From a checkpoint of a small transformer trained on Wikipedia: 5 heads of 64, rotary positions.
Each number is 500 + 40 x the weight over its row's rms, rounded and kept within 0 to 999. Layers, rows and columns count from 0. Numbers have three digits each. The size before them is the row's rms in percent of the matrix's.

# layer 3 MLP down (transposed), 640x320, rms 0.0391, rows 64-85, columns 0-63
091:462503434401468443458490553501429495417477567516481443478503505497395471526522552528485546562510455482508527497526509486457551458480537495481408545558536566529492422532462495523551500508554474
095:512391472518484499503513519507573568436470548454501514436502561477575462529470538425455488569503451416466540505461501505533530530512509484511534448557475501428564495476543505548506456534568467
102:498470516509487531458474535440415447563499449509495505504433572533466520472443511488438457444465550549476469481484470405450502518472501481508505564455520489508536464468501473465533575436498525
096:464508502487539525554534528519468445494511598444505457452494515431460553507556561440486495439496433430488495519479531473516476546482509542409520478536478426522505526498477485483448479540500509
102:511419464503504493499482484566484527491477518577501542498536451546521560538451462495447420570451516592450480462520506479433514572478566475502490462444509533472548458465473476485507515471514472
100:505492491500472538481484499448542470444509529450489493509532507483557535459495428519521478505525542471494533519443471536524459496488448540444425486509518506502460446566468491512407499506563435
103:566512470496457482499512442561516535567544506460518529499519520454382475443481500503533504512465428481461454450508496549453535517509512489584425487510525512490555495556391524506525455489517500
098:492434500528545514509569453561469410498544480462466501491563464517444561521414492535424481518544434481549496418537508471490445507571598559506556471568523535443536498475554562506442523454512528
100:476556468464586487448513471535509464491494509491482474541440578587478485474524464462435548496536573519456446558544444564522462505498535432541490544487520483471497507493485537548504492470483499
100:496563526563524524469499458493533475509552509458415516588542450504520533575438498434576489496476494488540589509557503539527495503525500473508522531421552536527541505515573435429575502530391438
092:466499489497528489496517449453489519415506481522537540544496402457473555502477454532426510498499531499566434549473492564473533523520522470477554509495535480540545497447501501554579515538509518
104:502494478492545428543511559527479515431556515502477536534486546459486507502518503536489505489494545505520483491537494520476497552532542477511483544523567518476449495532513527516491552553511510
107:449511483565483517496573533532478505503530523531478477455500449525452527492522541513483473490447591512491521476579520471484488485449510557549544528517474466426536492524513515524542554518526408
101:538490520548484476518494509510425544514508496461507520564509478429488544546522516519459513468586539482486559488446541414525572500523491513508452467512579546484449537468495452477446528519590489
103:554543422550551470455499500497543480471459486501415479484457520517488572532482508458503524541530463490505515471505536484491531579454522475448473480491619552455515499538485515472455587565548481
098:556467543424489491481429540525495454487604451522455526525494494512477505539411420495460554550503458392503499489487512449422529525467487483471541512529518490525488474467530554575536505519519515
093:513516435533540506513470542527485533524501558488582423506428565434417540477460540492563527513550567488438548524526482546511514554554448520483496543468499475543476522549494513426493482441493573
102:508501517536483548549474428548421403501493557536479441573415545478519532474452447535518500485486500541472498486461485434502588516449558460473500524451487462512516537443519481496440472469506424
094:535545455511538518521457447577491518518446523424520510489502477501544469521462479456437543528500497522510490525505579483491453578490500465523493555452568490512506452520559534455513507393499471
097:509560471436504533505534495387521480537523549467536454515521538510575558518493501465507446457462466493476518493475455525514581515418548472533474499503495482526541490541493466510462485518468553
099:516489403542511505502520491513518482508540454488521489545426565486475508472501525528536509485488507534469518529515492504378530520456491544496469413529515427482509553446459441538464445434489492
102:546504512517529487478510433551415524482486556493480523520486426544439490451551494499560536531444487528446562448474496520458472472490482507531487432551585522488508536533577509540555486483552539
# layer 3 MLP up, 640x320, rms 0.0391, rows 65-85, columns 0-63
099:498624540493477486514436498478384483562535443523475499525505447517443494467537471557491488442449512589530465585539541499524469451497495480488483535476494532567501514528430475509473509497436519
103:539568486494466476552539504463559500520504594481545556485472477487463438508570469508516448570535471504532458530537509525545525513543548569507497542512513570541520515501493543516473463530504492
098:519496523429490432473526494542505506471550474544504529526496590540527441514417448557440541522499556534477506494474441573497551481495499458547446525523580513503502476553526517517539547484549472
093:502545445559486519467525504495414448531497487481539485480465541482470498474404504555476513489473491481489531489456545495555407488489421523513559498486582485519533492528486485418500460462513557
099:496491503519501501519534518516438489487527488538508467487476445478433496513569551446471501493505478537504473494575524453527544517507559481513567539538480519568528555415496517518599481489423572
098:412536569489534518523504577453470503503454458578501465467442524572597440522499488496492490479543538482521513543466461442498453467536486511459590563521479548549495520488576516532484566500477500
097:490556450499459508503492539480574502538519545524535512480461541488552465508543472452551520531456525509476470554463443483534567520453482473424461544445508539567477508528455493517540539558496436
086:442446453532435549488547499482509483569502489550450487510458447543532513484432519515539475519430498503502493446481572505499501441431418535503453523480493532461551504539508502473460492526558482
105:481437462439460538538504547544463486491459560544582516437442494480507479472577514540493502551561501560477487500414488494491502504555481595484461508548395485504487488467410489551471521493560552
093:509463537530444570460462510517503473537482620519455460419490627586542512508529544516548520465474490496448550426519498410517488529486499510536436506499478542555486544508518521471432465516441516
093:531498513504538563476570436570525486571509458510516507450473464494470557481526493476484544505539503450484413492443425425550493563517473544481455462557426550541532510429445461438498454464524506
104:496497482401491462526480498438487503479513495478557491460460557468483488542495469489516527501483439506460448523432445517506474504555480490494485515457540564579437478467541515525436471445511568
098:490473489514541554508512517528566474462471507475532467448476573575518473535529475463512471448474495511554503433510459541502385522491465469542468480488507509486545461469510538451465541521488492
103:428468533451469515552495470478422504526500530537592525545517484494553513487560491521498481435466528579494496563534501515526457393536469526548521532522393512563518481499485451543531420447480467
098:495504514565579543568527499468484536493435528558557495435472522513524517450549542462484415488524536642542543510517568553546496489512486519564494536479441507464471485514456458423514546471496504
088:506497514493466512493556518509492482588522463481445508561534456557525458533449509495517482544480421562514501441476493487520501481397559527569538474531524502529610467464484468542531524503533462
103:471556451476537471446473583454585515505429490549582514455531493501517539537527556487521486525454511523524493506500475560469418460558439519521486504535486494515485556563490538541578524531520582
102:473442529523484518487522541418530502471533462569471502504512480494492534464527524536559436469493516511462483473513428522479503419539487501456531505528412515475557581500478467566491448605521564
100:525431554528481500530469493586517508480491474550425440465502440482400404476500513565468548521535476461489494506487539506492431549555451511480504467478567496485506490461500512491513517484549476
097:484459654527517515485517527505510555468488511527494472486519503515527424517527467451470416490532466507505475462470484459547495441533530461469570572514496562553490442536448529484532542544473508
105:447468515505477457497544527467598489524467490516521442464492537462555533520442520510429499442482495467553413582490448493541510505545516490477502564451413469524502432468448464482452512547429468